config.toml
n_layer = 9
d_model = 192
n_head = 6
n_kv_head = 6
head_dim = 32
d_mlp = 256
vocab_size = 4070
activation = "swiglu"
norm = "rmsnorm"
norm_place = "out"
norm_eps = 1e-06
positions = "rope"
rope_base = 48000.0
rope_fraction = 1.0
qk_norm = true
attn_scale = 0.236
bias = "none"
tie_embeddings = false
parallel_block = false
extras = ["some layers without attention", "local attention windows", "value embeddings", "a smear gate", "an embedding shortcut", "capped logits"]
init = "uniform"
init_std_qkv = 0.0361
init_std_o = 0.00847
init_std_up = 0.0361
init_std_down = 0.00847
optimizer = "adam_variant"
lr = 0.00184
beta1 = 0.95
beta2 = 0.99
weight_decay = 0.066
lr_head = 0.00649
warmup_steps = 289
schedule = "wsd"
decay_fraction = 0.846
decay_shape = "linear"
final_lr_fraction = 0.0
batch_tokens = 16384
seq_len = 512
doc_mask = true
train_tokens = 159000000
steps = 9705
dataset = "wikipedia_en"
Each number is 128 + 24 x the weight over the matrix's rms, rounded and kept within 0 to 255. Layers, rows and columns count from 0. Numbers have three digits each.

# gate: layer 2 MLP gate, 256x192, rms 0.0994, rows 153-163, columns 0-191
# up: layer 2 MLP up, 256x192, rms 0.0985, rows 153-163, columns 0-191
# down: layer 2 MLP down (transposed), 256x192, rms 0.094, rows 153-163, columns 0-191
gate153:103134136122106105124068152150117131109108129150125128099115109103136129126142073125134113149115104156140164162107124130101097151138114118145124150149101132129106126110137128125122129150164107144081147163119143148092139104123102102126112124123099116125178169131150106106132175136123129073146139127068120088082092154136132139141110123123158159104116128136156127122106144142138139137122060120132130112134094130138094134086153118155144096105116132121153125137106124159124086135093119141096146126131183173087111104123098133106101126141132129113148107104142153129145109128143141149
up153:104116158151112122137126139113104132131151116106118152131120114147135130128137127175149146116123081119121117143084127139106124152156101103102123115153061145107111115136137142122119099133079117191120178132148140150128122117124095129134144135128111140141166115074125150115106122162140133126139146124097123114133068145118124152145133124119157161104126130092122135132123122141122132191157131120151127117083128133100115171105113171126155123134120104180111137129073168162129138122130097149118116150120156171081113152158126114120113144129131130128117142109164167112125112133147119146
down153:123131110092092104153143144132117137127161148155120111148135131096137134143146116087088140156154126089157128130133137144099150142135133136150094129116142122128096121146126129107098164142153112172082157143161095119129125117115158127152121120140154116127105128121145138144094174146145128142094145160126128167139135142140131101119134150105090119115150098132116167112146168142151116159092179103137085146156125141095130117135121123140120128081125114137131131132101113082155127138120106101150162102102170103144120146130113149120061166124145101154112171150133106177144169133119155121
gate154:101149157111180131161125110119130138140095151126161124126163138145142122056111121138020091130142143140126134128144110097129127146105138132101134177149157107120137108132095153149091157119095134115127098147140115087124109126123155079181133155125130122089125149124107146149122158076127113164081175138146166128104138153124137146081114135103169134143093137126093120138137142159156103103080165142141105147151139116130115135154095136128122185140078115131125099086130088122156131091132127119136128119160157137105126138131179091124133157158153115087190117102138162140148122107128138110
up154:090124142060126152073112101149132104146137114151092130137116100129079146104104113134135118128132126116110155154177142129153114104131132136146123142134148128119140099143100140149126150143140138085147158105135140118139079156126164104168085132140141108105123115077084143153124147191140104133126086139101127121119195098124141177140110101126131122109192124146128129110155136150128047102161157150152154110141099100126131155135055132125105149146141137150104117131154128130130131114129153125109141139094122117092117113135090129144142156143141140136131161117063132125146112098066149131
down154:121135108148118106130132080102113127147122126140124088151109134162155104140103114117141118152138161103162099139125108156137098140150172119109111131139120127099147092107133126093078128126126126160145118102140117114123114132116123145137146182092108143118154142085164174104101112113118104139133086094149159140153125068163127138153155144089099138099152127143134115143171103102142104152128094167090141112109115138138125137144130111180165161166130131135168087140090112122158112094130108128136119123073144064127168090147144082129120123099131147162072104161162115172095128126149168087
gate155:105054099151112153129105151160114095125104134098092138093114120114098163096175132136160115063125128147143098149129137163120155154147137159181181126134161155079114120109094116130149105100167170133109111150126082135136149118077145126107146190124148142137163169123149080164130112151114115122107105148065158141118092131173178098113192168110120115136084140138135116150085115114094132112130134127190156093146128083119154118080130105137138118106129147087110080117145129129142129150104145095161115131132097096116118147115118152153125106132117121111132138126163107126136163086119126136
up155:186141128118146146079102107154152115161115142147168104103114136133159087097137110124136124113111134113097102118094122112135072120136200132137135109199084155115142154170176110103135151103132133136137110109127161099099105095103140134113110144172128136101154120137054109126149100164117136136136109149175085138109131072130178115131125154133149109097179133169152117142144119117158134144122147085110096140081097127116122096099114083147144076119057101140145151131088167132117119161102089083117151116132122163146152133069124154126125099111115137157114140142097199112088113176152112146
down155:129171133122107125141140103114097124133138083167171129081102115116138122161151131124098129145119168128163102121123173108111127160097099112131164094139079180101145135084124141111162148137108116133095124090153144121233124107127129139152109102149101147132156125140114138078150154112117070116091130137128111123111136097058113157088121097121118109141140091134162105085169147120197080136132095134107117073118172169147135154140133143146144108134185150107125175104092088136099131120077106075094101137146143090147116135113090137115118102104093183104127164123143121147141093114119134116
gate156:131123122142137115162116072112147146083133142126096128117118151162108160141136133119161112103152149089103130143102145143142107091130127124177108088171137125141154143116128109112117083119108156155142130087107111088123069093122134124124111107168131132116105123164098142128093207084125126111162108124163140087119124142115099106134139160149138134122109122121073132139158109084119140154141137055174098092121135090127091129175117128123113104112122155164146137133155108156135111134123103094169149116127127149130136108097112127126112151138150135102150133142143139104127141122126122103
up156:094156093137154104126100101093119112126143122083134149108125123143152174134118139100116106081116114123136170151170111151164146118143092106152124127117124143125147113143109105112107104117166106130150136112157085135152099123114121092138145129083079151166098131145116087135150102134107125127126108091087127123120133136128126110113078160102142173144087137117153121127084150109139082146155135095178183095076149133128113121146117112154139107148136137135141111154108127154125137121119159131145099143089157118138167142136119177100175132150142144155145136137190124091107140144147148138
down156:131091119133126171126120140096088159135111098108097125159109174143130118140126149149146102114119128142155130132148155124103104135150101102075160141091113137143109125135110135157119163087101117129110128137146095079125188132108133178122122179132078110154137092129122091054151125109121129144121136134174109127138121139153193127095120144104082118179104176131121099147129150129106153111166115196129169097107152113139147156137106124137124123139139126094143126133130112160131150178121105120142129150079145104102128133090121134147106080136138113142132151085147115152139112092134106081
gate157:077135179137159118129173116133126113124153092152141165121135189138117085118163118112111149155138087129100113159125152137132090170160149109136134142135119121076153089118163149146131149086148127082111149140123110120116124150119192110121136120138147145161139162126105109092143136122129194130136148138124168093082154118118132131066093113117103147120095110169083116112087119144137155107149116068139118134150119137116145176137139120115097146087103151123137108098158130101111103140113114115120132100168157148134132096115121189143137153164105166091106148165123141115116169148146131113
up157:108128131147128103121108113153141160141112103129116114158167182154138138134149138099156121137149134122127137118099120111136129123140156136127135097112127147149154113145128113122147115095169131089138148173148067106110087136111118160111120125153182145141128165096185098122152106157159126132130127144164168108117171178092125128124112113126090092130152121090140123154082107142158099176135129126175145083155106118127097106139120118127111124125137118113145091120161121139102131145117097132082093121099097103089139117133123115134145182098133091154145136119141179101125106105144162131
down157:103130128137103155120150147112121146137139130094109135161148141123136177133080122083080139081096125134105157121158157143122099107140153162157130107158106126143124102144112112117100099168116092153132094103112103144147124104132150098162136134158174108065142101146109118138112150120138150128151112131158154130105108150146121121147136132128128096127163148148139127099110118126130126146137090128120134144127096121168162106119139147115073116148123135089139130177187158098160113154134088143144163123132094151086143109128098118135074115163162092166129119137140109066168133151145120151
gate158:124129137109119108115095082132134172133116154116170139097100119143139147141121115125077154143081107122123093161103121118110107130137135142143148155135193089122143178071122114118131134148102158103132128127135135128104098097119122137130126123142143127159107153137167109099146139148104104136094098124129152127100128142104151143131084141097121133139122096124154139124117152111145147124119161120110119122135132091165162103106102114113127081181129158133132148084107126147155112092106145129113137121181129157139072147128107097110113160141114124075173110079164140136133088098159140126
up158:175085125082103082133113091113159086147099154165127128146135137123164139120175135111119148122129132128115147134117146143117146114127086141139143120128122105110100126181166132138147156096153111132149116091172126131148094081137166104161131113095095110127145148117155122130099166090111121144106121113142105147151136188093131111143131140147125130122098152144167103124098100147093149161125094141145137118131143089120115129154136098136149137120085087097103138142093144128129085137112141114116111082192124132101165158128150137132124150132129123150132114160146092127116139165098109115
down158:107079107121145130131095122134133125137120146131116141129083125156113179110050142155122132149125115135158139134132132138130114129113108140142150074116151134162181117114141106151107108121120107070124097130127158127107160108120132119119162174128121126088091131100147104083098148118117146135103148130128147108133170135122147114108171108164164107106170142133167123097094089184159110085150161109145156117136103121121124126127082140137106096148116147152144093092106161140136171116103129110128111140144108093152139104086096130119124117139134125126143104128132119098150133134161128160
gate159:105150136117102104126100136130139201116099109129168103136122117141126120097132118142135116140160116126138167129152130166153131118119146119152125152104110096097125179119119136129160128172128126099119130128139132121100086099157085144129130134122173138150170145103118119122128110092099138144124081121087126130131106170111070143105135117125136130162122162097122142145093103162128112137132096104200109119138107111118107133123094109129183122115123107127115148130148149138148104104138145164117198155105140123076172168157085132150075118123110112123086129125152157117134120099129130122
up159:088134114123119170115173143135094118143145201128117122088171148108122162126118149113112169126147123135141140129123130113145119133143119137138151146098130142148086107123130141130110111120137103152138133114107137126109145149094159131117096095128117108110159127143103073153120142129148123134133176162136145146081120115111119153127100165132114186111147126108161118065160130093119159123113183145082138155179113148114146120136168108171070146145125107112083111124148138087118179129077103131142116125082150136115107113118124131122129150147124119105127143172111142116178145125156140119
down159:118144092173087161088134120131145149092190116113153143135129139120130120107171143110078099095104119151158158117099099140111131166156098162123094077111148134142129139123120145145110115136127100162087090150139111110120099151167138117116136140130159112154127114128174157161150175126138120114146132125111152119130135141117153107111109130144136104097154139134129128125127159122115087158122119124121121156153114118123125139134143141144100094140116165120123153171138112141167112145117119103167194093175150159173140172126089131101111106171138106123133145136172104113142136085104143149
gate160:134162146134160117105145134111124128119117148132101174137160141130180133092066152113110139129124097144106123132105107137143178144114124120146121148094123152149118124129116098117115118088136159120142132124106135130146138162154153095118112172151139115127162153114104117088131171177090134127140123118077110154125099137146113136134096109111119127111155123110112123150132158138112135148122136125105121129099130141126068165175122115163127067142127105134135153153105152107104137132142132132135134133102132141074117145130156115124106170127155137148102121141108097122119130112132112149
up160:107129125148122159165136110125144166155139156123130132145133118127118138134106112107127138126153139146085149129109139164114112148132143109116131133119135151132161134102096111137098112134110146080177149097071139119137163125113142048117117127103123104136141153139134131106151124125119128149142121118104116123099142109146085115136126114122133127127146142139143145091124114144148152143101103166143097175096115134130126104128123142120139147102113105119128147132116111080162094152143143114137088126099151102140119137100122121142125146074133124097117134072097169149144145179136122148
down160:156115140130134132123149099168135126138124133128135103125146116141127115149167113122141097126142094131159131140130125102117109118070138128119132118155147143099117144121119129149107119119155156145120138133112116172107144128106116139155087173122141156085129143098139118082130165153126114131123132127103117112151166121107142100137135116089092112127139133159143121116133119129178128133076218124137112120104151155121119145140128129174130103151136133110125140126118148149140121110138126139118141158118165133146133172136185089113169160118110151118145096160078143153114124133153110131
gate161:152111145150132122121092119120148125112125129097140130149105143115135123163134086090110122099127185111193090097143113099080103130151156111143146152112107135124161085092141130137165160105135120120115100114111089111127128098112152096088158118142141122111147112157143116117135136141082143116183108100099094169118092111126135135122127143105150130173149134129114130157117138148149128110148113102153151165137152101148124134161120109149143085145152135107167157135141128090114171156137118096131129132107125170159093078112080111114081130109085169116156150094117121112137068166146103132
up161:111128133132139119157117095124135162143109118152163177085124120100128117162160151121123139140103113089097155108096141159138146135174135154145140141117134141153116099090119099136162149187113132158128139121130102121149152109124087096128119136112103140122114138146158151137178129127144107142164121095105135166129124135092135120117153159152123094127119166118086142095111125167144132076134160095128138126154116122134100148107183147107094134183088109102139096105129133129132124104121137132139161123117136146135087149132076172099122144131108076106175096144113170076140141125126135115
down161:142121120128105118126100149115116086122089096073120123140129109152137130137144132153125109114080098125130142171152173132144103138108110106072163146124127147090150146163160193120106126141095139160126129089130154118137079143129155115121137125121126144094158152119119129111127119155166108153126094137089153148140099127158092123148150139120086133161111129142123156139113096158115181129148168140102110110147146160129157166105097138140139128122094112154104121098123128129147137106158140139120119125098162103082141139149133090127143114129129116114141101134127127146054121137172163088
gate162:134118122107063122135149131110122152115107133184138150131163109130106164084141089132088128127129115124154146075123127112141146138092095119125178145163133118141118139132136117124146135156118164137146156117086135113112175117117156125112116138130132154108133128141178130111130119108068151138121087142115143128113138112092116129178138143138128134167111117127116119154103084149118136106138073135146091110120133134122199085136152150125113102145102119172138133090110094124127132118081163109122133095136118134136167141118159116165157090133080134138137103076111110113174121122157138111
up162:173155139090093108162083126153155157187107106123137130155137130141167098153103105167141150123107144127168148129107149120105106139126093138117124142120121119157117071105127105108184121120059117111163132111113113131125126136125148112133101080113169132131128128176165178136151171134140091126127136071129159162134133137111123096158134111148124089125116151123126118153097109143152117150144084201144145106093123114128130126113135096144101138145099134207067126130086133116108112125122122129088112136151138140092140134122116125108150125132115108135166103133137115128111113163132150118
down162:130098143120132121131129120138087162086139128125106154093168136121132159132081105193137168129135139144123161133133092133140134098130125098105116100094114131130156130111153080146124120132140079115151139202094138137094117151135113113113166124093141100131109127118118107112126116134122132090120130121165153143172187108143113167115155124132163128065132116128144171097147133145152147138116111132152118125102110102094093096150120130148068125134124102123146172145157153084164162152147149125104130130129143103089141145134093152129111123156141092093090113142111130107122134117113124146
gate163:147142126168126121161099152128109126104135124142151133119101114161156114147102120076118134133097102139127157136147088114120143134136128162140129111089109124118108134138137102129153096105143127140157135115132114126166145123137169141139142146122107131136142143106155148120144117178112173105150139111145125135112120139184144135140152134133137105139142138157097105145119129126152116143093150118115138166128170102116164128122107132136117074101167127136164175133132117144168134138086143151117160135138133167138149164097142135081145132132100137139140139117156134141150123161106120107
up163:168158124114124134155102129130094104123135075125117111078125123099090113107149109125083141142103154129126147120134105127111126137140128076117138146120113155117133178129125123133117154132132112151143119142116097128082168152126121161108127105125093128155121135099115157108137143105158133105160127132145141137152091129124151131109102135123125102175138147183155171106142121118147146121113122152090117136110114163143145134132118116123101118137168103142129103138097111131119101091125152113114120132180146125129143163130125096127145110104159152164117128080125124126130142118110138124
down163:134152118135119153150125146110104069149136140108112095128134164129125155124122125113147152152109142122175103139148118121091124113121142098113159148105122140099147107131093152155144149122118089164110136157127158111147141132121130114120087098141154138108129111120131139111160118090127110171128149124122129139108117112134123125094110134146138168139146100180167103126128114133132081102101199134168150124123146138156149107142140132175111114157122107126134107127150125116115129121132135166114146142143161127107121147114154115124176140124103142164123093095109111172124157105171137153